Each number is 200 + 30 x the weight over its row's rms, rounded and kept within 0 to 999. Layers, rows and columns count from 0. The size before them is the row's rms in percent of the matrix's.

# layer 10 MLP up, 1024x256, rms 0.0857, rows 16-43, columns 128-255
098,170,229,172,197,272,219,195,232,213,159,159,154,152,205,222,217,187,209,160,193,190,224,195,194,257,152,201,188,162,246,210,207,154,239,220,239,208,204,199,226,221,190,197,187,214,156,184,167,193,142,185,157,186,218,182,196,167,246,222,177,171,220,183,173,255,195,145,167,169,182,216,197,237,218,184,268,186,163,171,184,200,192,203,204,153,197,204,245,222,189,214,160,179,174,154,197,249,206,178,191,223,147,192,169,181,257,159,230,195,167,208,269,133,218,158,237,197,163,184,208,195,241,198,192,179,171,222,144
101,229,259,158,214,206,165,175,186,193,145,152,199,233,171,214,136,200,193,246,183,174,195,173,194,163,255,188,214,177,182,166,165,191,224,172,171,190,234,155,246,161,203,246,194,207,191,192,202,294,164,200,239,219,195,211,196,152,226,186,116,159,196,221,252,183,172,148,239,235,194,207,213,199,248,200,237,203,201,184,192,186,176,189,204,202,214,172,197,179,207,195,179,259,223,194,212,280,214,146,204,207,170,213,149,225,165,203,223,182,198,178,257,211,250,235,200,194,189,114,194,175,217,179,225,222,197,206,178
098,206,146,192,187,209,178,208,171,167,238,218,154,169,214,166,247,231,190,219,235,252,169,163,177,229,175,277,209,160,222,204,216,181,173,248,134,235,240,184,215,194,195,229,181,179,140,183,202,207,169,182,157,211,206,199,205,239,211,192,229,240,233,207,179,226,220,215,164,191,186,251,185,244,193,247,229,250,196,222,193,222,190,192,178,194,221,161,170,218,241,196,168,193,157,253,246,245,238,214,157,185,246,194,158,243,151,169,205,227,165,250,213,219,201,160,216,246,212,211,130,189,211,175,224,198,212,208,178
101,208,265,181,193,249,180,211,182,193,189,162,211,198,250,213,226,232,151,242,231,212,184,182,196,230,159,214,190,164,139,141,190,187,247,218,191,216,202,218,155,199,186,156,201,225,188,188,203,142,185,220,177,177,252,230,218,162,186,213,183,234,180,99,213,269,172,162,187,215,205,104,169,222,191,163,207,209,200,215,187,228,160,232,171,203,201,166,188,229,206,206,229,206,238,239,171,229,214,140,231,230,209,164,203,197,214,182,159,236,197,259,236,182,290,223,248,216,172,195,185,217,176,182,196,197,214,197,241
108,180,179,199,166,160,201,187,185,267,213,185,73,180,150,211,181,163,195,176,206,204,196,188,191,184,177,213,134,183,179,190,201,185,200,194,161,159,191,169,164,172,224,217,199,223,186,228,190,217,192,201,190,190,226,201,154,225,176,199,194,108,190,216,189,213,202,174,196,184,155,243,233,188,266,183,207,181,226,203,185,183,214,209,207,195,192,155,176,175,181,166,230,117,175,184,245,258,188,208,169,238,184,280,211,254,194,232,180,154,216,211,189,180,169,224,233,159,179,206,221,216,137,240,222,182,228,217,223
102,231,240,187,202,217,174,240,214,244,255,181,208,188,221,238,129,192,183,203,227,168,223,206,184,196,186,162,197,192,239,185,195,158,182,197,184,261,187,140,207,213,230,211,208,209,241,187,215,203,169,114,202,157,219,167,183,260,225,193,192,200,219,219,214,200,137,164,180,184,185,182,212,244,211,171,233,169,217,154,192,182,156,214,209,221,211,93,212,241,214,194,221,204,175,213,183,224,257,202,198,193,221,208,172,227,227,189,199,203,212,203,194,195,197,204,237,227,195,265,186,193,187,179,242,174,161,189,218
102,180,197,154,169,199,231,218,179,204,168,185,169,235,188,182,216,182,159,204,189,178,207,237,229,249,203,206,220,124,203,247,226,176,274,205,246,131,216,220,221,178,198,173,222,222,174,214,190,235,194,228,136,170,272,219,223,148,177,145,186,227,199,264,176,266,234,234,168,206,205,180,197,186,192,204,231,140,179,255,185,231,234,250,215,200,243,140,228,252,199,214,166,154,177,201,216,208,217,222,236,285,200,200,130,166,171,161,251,172,171,208,220,188,217,203,170,203,192,159,162,214,196,184,174,182,210,229,238
098,204,162,196,170,169,216,192,220,160,200,192,172,158,229,279,178,177,180,200,202,192,244,210,234,175,183,228,158,253,227,211,206,219,191,168,229,177,195,235,203,197,195,179,228,175,146,148,246,248,189,226,227,181,243,183,132,208,173,243,161,211,165,266,147,221,221,174,248,259,188,209,181,158,215,219,194,159,230,198,206,215,189,171,189,209,255,226,163,160,161,197,156,249,217,235,216,251,241,132,174,195,204,193,173,222,190,175,191,192,220,196,179,262,211,179,168,246,193,226,199,230,246,196,209,195,164,211,226
102,189,203,162,187,175,223,180,220,201,247,179,214,186,164,211,226,253,185,227,186,150,143,166,192,203,232,268,176,223,252,172,171,167,218,187,190,191,218,219,197,233,206,188,221,198,197,195,176,234,208,176,194,183,166,257,171,188,216,199,217,216,241,222,166,203,198,140,177,225,144,250,193,215,224,225,206,268,170,162,226,207,261,213,140,178,240,210,193,228,202,156,189,133,147,127,227,175,222,232,193,200,179,202,226,179,218,186,227,241,159,195,207,162,173,196,172,215,234,192,196,153,203,212,214,190,232,213,252
104,192,188,203,183,198,201,218,191,191,219,121,170,176,226,228,197,176,211,216,236,242,181,208,188,198,170,242,193,181,230,194,179,188,198,214,205,183,219,203,218,241,234,216,185,245,175,200,203,241,179,192,180,218,136,213,244,226,198,209,172,135,226,219,182,185,147,176,260,254,189,211,210,207,140,187,217,224,198,153,166,132,204,190,224,242,210,208,180,175,151,191,162,137,186,175,221,238,190,209,187,167,188,284,201,190,248,241,185,206,172,217,227,194,153,167,198,201,157,222,198,235,191,185,182,194,148,181,187
098,213,199,205,187,204,162,207,182,180,217,168,204,208,208,162,229,225,191,147,212,208,187,210,170,182,215,183,190,169,183,167,163,178,228,174,171,168,201,191,214,231,238,243,171,233,244,219,238,175,161,205,195,225,226,190,189,167,228,204,174,226,220,183,180,269,186,183,198,135,233,260,231,228,212,258,254,157,171,182,158,166,173,204,223,178,174,180,190,214,210,220,148,227,149,156,191,162,268,193,207,206,213,226,184,234,202,196,233,216,162,182,177,170,212,156,180,185,206,188,167,186,170,220,219,216,239,198,206
097,194,177,192,227,235,251,186,169,196,203,184,202,218,192,109,219,164,197,207,210,161,151,185,202,145,174,196,170,150,227,153,196,175,139,194,201,195,202,254,167,196,168,197,226,200,234,216,168,167,225,206,184,192,181,237,214,194,168,189,184,217,247,207,142,175,153,206,153,175,161,183,204,171,176,220,203,182,192,199,181,180,129,139,207,242,156,140,193,193,197,204,183,206,176,250,199,182,205,203,240,160,176,206,199,227,187,155,222,213,136,249,238,127,238,156,190,175,205,189,177,212,192,239,218,149,151,227,189
108,167,258,176,164,199,189,186,165,182,240,169,225,192,191,145,197,245,248,246,261,173,187,223,237,185,118,201,175,227,210,220,221,201,190,242,207,200,198,160,199,201,171,206,220,206,179,222,203,224,226,212,186,180,203,206,263,213,195,203,156,204,186,199,239,254,218,193,246,212,180,173,213,211,226,210,191,209,199,235,227,199,219,192,144,232,171,211,214,230,200,191,170,207,191,254,178,199,198,201,185,261,189,263,136,145,150,153,211,228,197,291,214,167,157,172,203,209,197,259,205,234,201,256,229,207,172,200,245
101,173,211,209,158,205,245,187,205,146,220,166,256,211,211,209,190,225,226,153,184,216,192,210,172,183,175,200,194,189,266,183,207,260,246,221,207,209,199,314,206,183,181,204,157,175,210,212,189,234,219,208,220,215,182,192,263,247,184,201,211,260,262,160,205,189,244,156,205,230,199,273,227,218,189,181,149,186,185,154,209,235,175,195,216,231,188,190,149,202,194,198,224,219,189,208,166,201,213,204,176,250,185,236,152,182,169,137,169,203,234,189,194,152,197,182,211,289,194,233,158,193,197,201,223,207,233,160,172
099,207,149,247,212,234,199,195,130,211,173,246,210,188,216,231,160,169,165,194,203,193,184,220,197,223,235,253,259,162,213,135,193,164,200,203,207,244,180,158,194,192,220,272,164,153,154,220,200,227,200,206,246,220,151,213,228,172,214,252,196,194,191,101,207,191,223,195,256,258,220,204,214,276,165,241,164,186,209,191,202,180,194,245,184,219,229,239,182,211,190,189,207,228,152,198,141,196,267,233,253,183,188,151,171,218,205,197,209,233,172,232,188,196,253,220,241,156,173,162,173,228,218,205,233,217,169,189,235
099,223,187,178,163,195,245,185,233,270,257,198,252,166,165,246,202,200,216,171,186,124,202,233,196,196,210,248,221,165,229,204,186,247,268,162,182,137,219,218,203,189,192,180,241,260,223,217,178,180,233,196,195,214,190,166,224,171,227,206,194,140,247,171,203,201,153,233,191,216,212,210,235,205,158,218,220,222,205,216,177,228,242,208,223,222,159,245,235,208,189,239,165,198,236,181,209,203,222,187,179,153,183,235,219,223,154,191,167,228,162,146,210,224,195,142,175,262,179,152,199,238,207,218,185,224,186,148,226
101,166,147,200,207,171,251,186,243,207,209,207,192,200,212,232,210,201,199,172,175,197,222,213,183,216,188,215,157,231,211,236,228,225,207,235,169,236,228,219,197,226,166,213,180,246,151,141,219,216,93,201,169,188,226,147,178,236,250,164,231,158,188,189,175,190,209,217,257,180,190,165,186,164,229,229,223,188,166,129,182,226,211,211,183,269,207,223,244,195,219,266,259,158,143,219,216,220,215,184,213,202,206,208,200,194,181,154,200,210,171,250,197,197,142,223,175,218,200,186,200,220,210,202,145,220,232,198,216
101,216,240,124,179,177,207,200,167,210,186,199,219,229,274,166,178,176,174,241,223,205,263,230,216,185,168,174,193,201,157,181,214,149,219,239,226,209,249,174,217,168,183,212,202,256,188,209,194,242,219,255,204,194,215,254,180,222,222,199,200,174,142,182,217,245,194,207,179,189,212,210,222,191,161,185,189,214,223,206,181,208,212,237,220,220,230,225,212,243,192,208,253,224,219,226,243,242,170,181,176,189,184,267,244,193,155,191,180,190,229,197,201,251,214,188,162,192,162,202,224,211,209,193,164,231,181,219,155
096,176,210,227,177,193,256,176,181,210,167,212,184,161,170,200,224,187,145,226,176,224,240,151,198,214,160,235,188,246,179,163,230,124,223,151,233,223,170,218,196,196,247,168,213,194,175,147,198,225,215,120,199,218,248,183,136,215,229,225,216,188,186,222,153,192,192,160,236,215,223,210,172,185,178,232,169,149,204,202,215,180,198,201,195,169,203,182,189,196,197,198,168,201,206,210,202,206,233,173,187,280,206,173,162,170,204,157,151,196,201,255,181,212,217,169,236,238,193,214,177,259,197,217,192,191,176,211,188
097,199,167,211,149,203,211,212,134,182,216,174,288,186,178,173,241,151,239,168,252,229,225,179,123,274,202,131,206,197,177,179,205,160,209,193,238,178,260,181,222,126,189,178,189,201,178,206,139,139,173,220,253,171,167,174,199,212,203,211,207,179,242,185,190,130,187,213,195,274,245,223,283,195,219,178,196,219,208,221,183,186,171,210,196,212,188,248,170,217,194,208,180,207,196,216,185,230,211,214,122,172,206,174,236,185,180,178,154,211,167,180,189,213,219,160,200,240,208,231,238,195,226,192,245,225,188,216,174
098,183,188,167,202,177,219,232,239,193,209,224,192,188,216,200,195,174,186,185,235,185,176,158,193,224,200,224,231,260,197,183,212,252,202,183,208,156,205,205,191,192,233,208,167,194,212,184,243,163,157,175,159,233,225,219,224,177,213,181,238,232,162,215,131,186,228,186,160,171,202,216,185,187,228,241,230,157,217,207,156,193,200,227,266,160,206,208,195,236,212,132,275,242,149,190,164,149,209,202,243,161,201,149,190,193,197,191,169,190,249,224,164,227,210,161,222,203,116,244,231,181,213,225,181,180,202,176,225
099,150,188,211,190,197,232,202,157,235,222,210,257,250,174,250,198,166,163,150,240,206,211,220,204,228,213,177,210,182,191,195,226,189,251,259,174,214,176,215,161,193,216,232,229,180,198,217,164,151,263,179,241,168,159,207,151,207,153,147,221,186,188,258,260,140,165,205,151,184,160,188,219,181,201,198,145,198,156,202,227,183,181,203,204,208,209,178,181,224,189,224,215,243,150,182,242,215,243,164,179,215,202,231,246,208,207,171,168,152,227,202,218,190,210,207,237,204,194,206,239,162,191,187,204,241,173,188,236
100,165,167,220,200,203,198,225,167,242,216,206,239,227,192,229,144,213,168,143,217,165,184,189,192,173,216,209,214,181,181,185,230,131,199,201,223,197,249,197,201,197,219,193,163,202,159,177,183,229,197,173,185,243,218,198,166,191,224,222,264,238,205,197,232,255,183,240,230,252,218,164,167,173,222,165,222,165,174,174,205,264,202,204,189,155,242,217,163,238,147,203,217,183,249,238,219,162,209,198,213,206,210,238,209,178,242,244,218,169,194,236,182,226,200,163,238,178,249,181,245,119,175,188,209,176,183,175,169
103,196,191,181,170,170,166,250,229,198,189,213,241,210,185,201,182,200,216,203,182,224,211,176,177,167,221,228,155,199,210,172,257,194,211,193,204,212,206,203,201,207,184,232,223,208,150,201,143,167,173,220,215,232,226,176,174,254,202,233,156,212,241,179,194,265,219,211,207,218,148,159,206,113,212,188,192,167,229,210,256,132,192,205,249,184,200,173,154,180,202,199,245,201,181,231,248,189,188,208,181,209,192,188,167,183,192,186,201,219,249,214,149,175,230,181,172,112,167,183,221,192,186,269,225,239,203,196,185
099,252,206,170,151,178,244,180,188,205,197,208,165,190,186,263,223,207,164,200,196,212,187,186,216,159,172,203,204,239,275,139,176,231,190,196,226,237,203,188,179,198,192,196,222,177,174,250,164,215,239,173,213,124,180,231,245,234,164,229,183,157,180,241,243,196,163,261,177,222,234,165,185,182,206,146,172,219,170,156,205,261,164,153,250,234,230,179,199,242,204,209,211,198,209,187,266,181,176,153,180,201,263,218,167,233,206,214,162,210,146,196,244,195,212,266,199,209,168,182,181,201,179,210,159,172,238,242,191
102,143,227,196,222,169,163,188,190,220,191,211,158,211,237,217,183,194,223,157,166,164,226,190,206,201,167,256,245,240,219,185,229,182,252,235,227,224,213,203,192,213,152,252,239,215,252,184,184,214,224,220,196,218,174,247,160,225,164,188,196,235,222,200,224,245,170,182,209,214,211,160,208,201,246,128,219,192,219,244,162,160,239,200,210,263,250,216,253,248,183,211,221,200,152,227,188,178,198,174,161,215,266,220,204,160,214,178,233,201,198,193,220,199,211,209,171,169,177,210,205,233,193,202,121,184,203,164,141
095,202,228,186,185,219,165,172,252,215,207,209,175,192,223,177,198,200,238,169,233,204,156,189,160,215,211,209,124,181,225,202,207,223,176,222,219,226,201,223,235,204,219,211,178,180,212,209,181,188,171,223,205,143,234,215,195,194,178,190,213,178,147,224,229,229,185,199,176,260,207,204,169,227,231,217,234,206,229,181,159,236,268,202,225,216,217,170,221,237,155,195,253,302,213,209,236,184,231,174,245,188,197,216,237,169,193,136,182,194,196,200,195,269,217,187,217,226,187,203,223,172,230,244,213,217,228,202,226
093,191,248,206,181,217,202,203,184,190,196,211,214,231,141,198,224,220,220,229,223,249,266,170,227,194,248,219,232,177,175,183,236,184,177,216,256,210,241,197,233,235,209,187,163,101,178,218,224,262,198,213,210,182,198,162,244,196,227,190,221,184,259,133,187,221,200,194,189,220,238,165,237,189,222,187,200,154,227,166,245,194,206,206,148,190,190,257,210,224,195,171,228,213,184,199,205,178,244,197,219,185,237,226,162,232,208,199,223,202,203,177,233,236,251,199,170,199,232,173,197,194,195,204,210,192,200,203,187
# layer 10 MLP down (transposed), 1024x256, rms 0.0201, rows 16-42, columns 128-255
097,217,197,263,202,182,224,188,177,277,228,192,137,193,194,287,191,196,219,160,232,210,199,206,202,198,227,217,205,261,202,204,193,209,153,205,233,219,214,172,219,213,174,231,204,178,190,235,192,184,225,156,231,161,253,207,157,208,218,157,246,188,241,185,181,202,224,181,169,202,196,170,204,187,168,226,180,186,213,207,197,171,239,234,193,191,188,218,176,151,196,166,204,235,168,188,216,142,187,191,186,196,126,181,158,248,136,201,213,246,182,206,215,177,184,177,187,153,192,208,206,197,221,151,186,192,174,213,225
100,158,196,230,195,190,171,239,125,198,186,227,172,188,203,287,222,220,195,207,199,209,205,209,207,170,176,169,264,215,182,199,162,215,190,202,182,199,253,187,168,242,203,189,204,234,149,197,203,211,197,210,208,200,143,197,262,169,257,207,221,217,220,224,232,225,229,289,170,218,238,166,252,227,196,231,207,267,218,181,204,206,268,218,176,120,216,187,181,212,204,220,227,201,202,217,144,179,232,217,247,192,162,154,185,200,194,203,200,180,225,162,165,207,183,171,114,234,206,255,231,211,225,215,230,213,205,192,194
099,198,247,245,201,176,215,212,236,199,154,208,163,189,244,232,163,202,200,104,218,213,247,241,210,166,255,151,188,222,169,187,207,179,229,187,233,124,187,263,226,228,206,179,255,208,265,238,208,195,207,208,243,158,203,140,218,168,202,311,217,166,151,203,201,172,168,189,215,161,193,202,171,234,214,185,218,194,179,203,181,186,168,193,215,149,169,199,152,205,192,163,138,204,241,202,191,251,148,215,246,170,257,219,160,235,212,173,213,185,223,146,171,193,189,160,225,236,194,196,179,198,193,231,183,236,177,136,161
102,168,197,199,210,187,231,192,190,232,232,183,211,180,231,235,220,189,226,224,220,228,199,200,257,241,204,161,234,209,259,206,201,233,177,192,133,191,211,164,248,146,234,191,235,179,214,254,164,180,169,191,214,230,194,154,207,195,257,163,161,182,231,231,169,170,180,231,267,189,236,235,260,171,177,195,173,250,208,213,172,202,204,200,198,238,225,182,233,207,190,202,182,167,185,213,176,212,194,252,208,200,220,239,183,163,173,221,212,169,234,180,149,195,225,168,173,229,221,205,199,176,242,195,193,263,187,254,202
098,201,225,177,229,222,229,198,231,194,201,241,253,204,258,158,151,176,178,203,179,216,211,202,176,211,156,209,215,209,215,131,244,213,191,248,236,174,198,174,184,192,187,173,187,186,216,145,172,184,188,156,193,177,237,253,155,225,243,217,176,196,196,209,261,244,194,216,214,177,202,181,157,229,155,230,174,224,172,282,181,185,231,248,180,177,283,235,179,267,186,193,216,170,139,199,213,125,164,217,189,191,262,178,219,237,207,209,210,171,202,182,174,164,199,209,170,185,184,174,191,182,166,175,179,166,224,159,186
101,144,183,175,197,163,188,169,164,243,198,241,216,258,189,249,180,200,172,257,150,260,202,233,197,233,181,246,165,191,200,164,253,112,178,218,196,176,224,224,238,223,201,193,207,166,186,185,192,214,169,196,188,191,195,228,161,191,198,159,225,164,165,203,233,226,176,208,147,215,199,185,246,216,162,185,181,193,200,198,262,169,197,257,207,167,219,201,218,161,205,105,179,199,157,185,195,167,168,174,200,207,212,191,218,197,204,183,243,222,222,176,202,194,226,215,234,215,192,205,234,208,219,190,183,210,201,190,248
104,182,178,197,210,186,222,221,144,197,133,209,209,213,265,184,227,204,167,217,222,172,174,184,209,213,217,220,201,196,178,188,160,187,204,232,207,210,194,230,233,172,188,266,171,202,193,210,237,222,198,184,183,153,181,239,215,189,173,245,211,155,215,242,172,185,224,203,209,216,193,187,125,177,167,184,146,264,215,191,202,128,235,169,228,208,219,216,206,187,221,169,226,205,166,181,175,197,225,219,189,189,255,205,205,173,176,253,200,214,183,268,191,224,272,207,201,163,258,187,212,176,217,228,181,205,229,125,218
095,199,175,214,194,223,228,222,196,218,253,181,178,222,147,235,228,165,194,213,159,197,157,211,162,197,172,127,249,229,190,161,138,260,235,228,207,197,236,197,213,200,196,211,184,189,241,135,224,150,273,202,175,235,230,222,225,207,224,203,180,244,198,133,244,209,166,215,180,198,190,211,215,211,176,233,218,219,133,151,184,200,207,217,194,226,186,235,197,168,182,211,180,162,229,207,190,174,168,238,165,198,202,194,203,147,166,145,206,198,203,188,229,225,230,171,238,210,223,165,160,220,157,176,178,164,236,204,175
106,232,165,247,146,218,185,245,192,166,226,159,198,248,182,178,210,191,198,224,212,221,164,265,165,251,191,186,188,208,177,256,215,225,176,160,167,219,240,170,222,193,174,164,244,241,149,226,186,177,184,236,178,205,228,189,157,170,203,222,170,195,178,243,270,210,158,177,257,164,181,279,182,212,180,227,213,173,215,176,201,234,238,184,192,219,219,179,197,219,181,166,169,169,197,231,192,165,137,219,233,234,224,187,197,202,222,249,205,192,168,186,226,245,195,215,215,176,210,228,210,194,165,208,206,221,158,197,152
109,240,228,208,217,133,234,229,207,177,202,182,204,158,231,196,188,235,209,217,230,174,194,221,171,196,189,220,210,176,224,252,216,173,246,236,178,178,193,196,200,199,153,211,178,212,208,219,141,279,189,232,198,211,197,205,201,221,169,152,170,189,216,241,207,201,181,252,196,187,221,181,195,271,197,201,187,203,211,197,204,198,177,155,184,197,190,101,209,157,180,244,205,203,155,222,166,159,203,226,195,201,157,175,231,211,242,200,201,152,170,154,166,168,187,227,225,244,181,215,222,233,245,224,230,133,196,186,161
099,214,206,186,225,179,225,196,226,264,229,231,190,228,173,218,182,149,253,220,173,212,202,226,198,239,182,210,206,181,166,201,138,259,186,203,204,183,145,137,146,177,246,154,224,200,130,199,177,185,216,255,166,214,198,196,208,199,204,157,248,189,193,261,200,218,146,233,169,230,208,177,174,171,198,150,140,242,227,194,143,204,178,192,234,187,177,284,196,191,213,146,203,203,236,191,241,252,177,228,187,214,214,241,204,198,202,191,187,235,135,238,240,154,215,224,171,254,202,250,229,184,231,177,212,219,137,189,174
096,243,197,243,162,228,201,199,209,243,195,199,201,174,156,222,188,177,171,244,210,161,191,171,186,182,181,146,198,204,122,204,203,172,169,192,202,154,212,150,186,176,214,185,198,200,205,191,185,181,243,117,147,154,218,251,160,265,224,198,196,208,179,223,255,154,193,193,229,207,220,199,189,202,226,199,248,232,186,204,182,185,186,190,221,210,224,191,151,198,182,165,167,195,192,176,255,252,251,238,241,227,220,228,196,189,251,181,244,180,213,218,211,213,239,168,196,235,186,216,151,152,240,190,145,261,205,165,177
107,176,202,215,137,202,276,200,186,181,199,200,201,170,186,227,227,164,200,197,151,243,173,214,210,168,222,202,215,234,229,187,195,194,212,156,157,185,174,221,194,195,200,203,222,177,152,244,219,156,203,155,232,263,131,160,224,196,183,182,177,170,176,163,175,216,199,168,218,244,220,232,248,190,142,192,211,189,170,181,219,192,196,166,129,204,237,200,161,155,200,201,207,240,249,206,257,207,237,192,227,179,185,275,172,193,245,214,199,186,174,143,220,178,178,172,234,203,229,188,217,193,215,256,194,196,203,223,118
111,201,171,171,178,201,212,234,230,230,204,210,175,208,184,218,181,192,174,206,219,208,210,190,209,190,210,228,226,252,181,214,225,224,198,187,203,142,167,228,227,205,178,212,234,191,164,184,244,176,126,200,221,227,200,199,158,140,212,170,164,208,151,236,180,239,214,149,240,232,247,228,197,270,202,151,201,218,209,229,213,208,159,200,207,212,276,187,235,207,221,175,237,219,202,178,236,158,176,132,202,151,215,169,219,270,212,206,186,176,172,174,191,187,199,212,167,156,204,191,156,250,139,233,153,190,187,267,219
102,209,271,238,242,204,180,176,212,161,239,191,229,200,203,184,219,235,212,236,195,226,195,171,203,236,221,188,155,238,195,211,224,239,166,196,203,212,223,217,163,225,161,192,279,227,208,151,239,197,177,196,152,197,207,175,204,206,206,121,202,219,213,217,187,234,196,203,236,199,179,179,233,143,205,238,120,163,229,185,261,227,234,189,237,195,248,157,197,219,192,178,259,192,216,169,192,156,227,160,194,200,178,187,194,199,274,191,149,237,202,161,187,158,203,218,203,189,261,203,209,214,187,135,187,178,200,219,211
100,208,173,201,208,238,191,173,209,183,263,229,179,181,157,171,200,210,179,216,231,213,203,164,248,140,223,162,194,184,200,180,244,186,205,186,168,221,166,172,148,217,195,196,137,167,226,214,219,204,213,214,209,200,164,235,199,211,165,177,241,159,190,247,210,161,198,189,205,158,250,179,167,174,157,164,257,189,188,200,208,182,152,217,246,201,165,110,201,212,180,209,177,214,261,198,235,198,188,188,237,169,246,153,196,212,220,191,203,154,192,223,190,161,160,198,171,181,191,181,183,198,153,164,262,217,201,192,204
103,139,168,191,137,193,193,208,188,152,200,216,232,201,202,215,215,204,187,175,208,203,208,269,205,203,230,203,223,206,221,159,234,196,208,219,252,243,138,182,165,241,220,159,168,178,187,222,201,210,211,191,168,247,168,165,214,232,141,184,189,187,231,149,184,215,199,173,171,197,208,134,216,226,195,156,153,154,153,168,202,171,226,218,252,146,214,197,222,181,216,207,218,261,186,210,208,226,189,231,180,222,188,187,230,226,179,182,176,217,230,225,204,176,231,172,203,192,219,208,207,209,205,178,201,159,200,246,172
095,204,164,161,205,156,263,181,175,267,226,154,160,129,258,197,199,212,212,185,180,206,205,161,239,208,235,201,214,207,195,194,225,251,234,239,220,206,175,187,226,230,194,183,197,189,244,168,197,138,187,193,202,209,188,208,137,206,161,171,185,180,164,237,173,155,153,186,214,205,185,214,167,226,212,162,193,156,227,175,201,183,178,188,174,212,226,202,207,193,198,234,261,157,210,176,206,171,212,191,209,241,190,238,190,240,176,229,245,218,197,225,169,152,270,207,186,197,237,210,189,217,162,210,236,233,214,215,183
098,177,193,215,173,174,174,155,177,131,215,249,172,190,187,260,210,162,188,185,196,187,141,199,200,188,251,198,241,166,227,185,198,244,203,210,174,206,206,222,184,198,230,159,225,230,229,189,175,197,173,183,191,192,159,196,230,218,227,230,177,188,253,201,187,116,202,208,242,179,173,183,204,248,216,194,224,291,235,201,218,238,226,198,216,179,212,189,263,160,191,166,167,196,191,199,152,225,214,236,202,124,266,150,205,210,174,183,144,228,168,203,166,144,199,204,219,239,179,184,198,149,161,165,208,165,258,245,204
098,183,236,199,266,230,175,159,234,183,221,216,228,236,208,204,166,173,184,233,174,208,207,262,219,218,200,190,244,162,237,226,187,248,203,185,175,280,192,199,165,203,196,219,204,244,229,276,234,246,233,176,191,211,228,182,186,161,205,252,159,188,191,237,218,214,198,131,266,113,188,163,191,212,228,197,189,173,191,201,204,162,220,215,179,159,228,146,240,170,185,222,236,255,230,221,204,215,191,197,197,183,216,189,214,174,206,188,168,174,217,229,208,181,180,196,149,161,252,208,145,154,180,184,206,142,258,243,229
100,142,184,190,197,199,203,242,130,203,202,218,278,213,138,233,237,182,221,199,188,252,181,182,233,226,217,181,190,223,188,229,225,135,212,211,238,209,187,189,211,194,210,188,179,243,223,188,144,155,207,195,189,172,210,139,200,194,220,162,216,191,199,217,202,239,205,178,190,225,184,179,194,280,126,187,191,220,215,222,195,200,210,179,162,256,191,193,209,163,202,211,235,178,252,238,206,187,199,172,220,167,226,241,205,198,178,243,238,187,216,204,188,217,205,189,198,230,185,195,232,191,178,222,254,170,256,247,208
107,155,180,168,184,249,244,169,202,209,261,233,226,176,199,198,144,177,134,212,255,197,186,189,203,214,228,244,200,238,196,129,167,192,225,213,225,231,228,208,232,214,178,245,183,219,185,201,194,191,177,214,228,167,206,171,183,208,180,174,195,211,274,173,227,158,205,189,246,230,194,188,174,169,173,219,216,174,217,199,233,167,190,213,207,177,154,170,189,241,242,221,206,165,230,241,139,247,153,181,234,228,218,215,171,234,256,213,176,157,214,139,178,186,195,205,213,222,217,117,205,243,182,175,205,156,233,262,206
100,181,193,179,184,232,175,200,241,227,221,236,245,226,129,143,187,148,191,205,206,267,193,205,187,158,217,213,230,222,208,220,153,189,185,188,190,183,188,179,228,178,196,211,236,224,179,216,232,144,217,267,240,243,174,179,197,164,171,179,198,207,205,237,213,183,153,166,120,185,171,199,205,200,197,208,198,238,224,238,181,158,226,209,217,214,141,180,184,193,228,241,230,227,219,184,163,256,157,207,215,154,209,207,217,161,193,221,187,230,187,167,158,255,225,255,187,220,232,210,185,200,205,151,211,180,192,201,219
095,168,255,152,252,189,192,190,192,195,186,180,170,240,209,232,220,189,159,209,195,190,221,168,220,217,198,220,250,179,196,196,171,202,201,161,207,181,183,204,205,199,177,197,215,239,260,208,226,210,216,151,179,176,215,200,208,179,218,186,254,204,158,168,180,223,207,201,161,205,174,247,247,247,143,234,185,189,197,224,212,167,163,157,117,200,192,187,193,233,236,214,210,190,176,240,209,208,211,173,256,223,208,246,211,212,164,230,216,144,232,244,212,194,166,231,220,235,174,240,212,271,218,212,207,186,241,186,231
095,161,191,225,162,206,187,208,177,221,195,210,188,176,160,145,219,209,253,242,236,222,171,202,262,211,176,221,177,184,198,181,198,179,188,228,203,123,245,201,174,178,207,225,191,194,224,219,172,174,222,195,253,212,227,153,172,229,191,186,174,198,210,153,144,259,261,225,228,202,146,194,234,146,169,277,238,182,253,195,248,230,228,234,180,186,160,236,179,232,218,192,218,185,203,187,182,177,199,223,192,232,155,201,233,246,188,173,223,215,171,227,232,167,213,199,163,195,205,258,228,186,158,185,222,190,207,195,196
104,264,257,159,173,210,169,218,195,172,276,194,242,228,211,216,182,218,221,149,187,224,205,246,187,182,200,215,200,145,219,174,228,193,163,149,230,204,171,233,216,193,232,200,203,175,223,180,181,194,183,242,193,233,195,229,225,206,154,214,195,235,178,191,206,199,166,255,215,218,190,230,220,182,233,162,222,256,227,208,209,167,148,233,212,193,222,232,151,149,182,193,203,221,178,183,126,175,190,215,230,177,264,204,188,221,172,223,201,219,221,230,200,183,248,178,181,222,233,214,156,219,175,182,209,182,232,206,208
094,225,177,221,259,228,189,189,213,178,204,184,259,196,180,192,188,164,207,246,241,181,177,218,241,211,153,199,159,197,209,186,201,176,196,258,178,155,185,202,180,208,242,186,216,254,176,208,191,203,162,143,208,202,206,232,202,199,126,193,214,197,201,172,187,221,233,234,164,150,186,182,215,228,139,219,174,159,234,217,230,154,229,186,200,216,174,200,159,222,262,179,161,195,208,199,166,213,191,231,167,172,224,185,172,199,202,215,204,271,217,139,198,217,166,161,201,217,222,225,212,248,147,224,255,170,207,261,175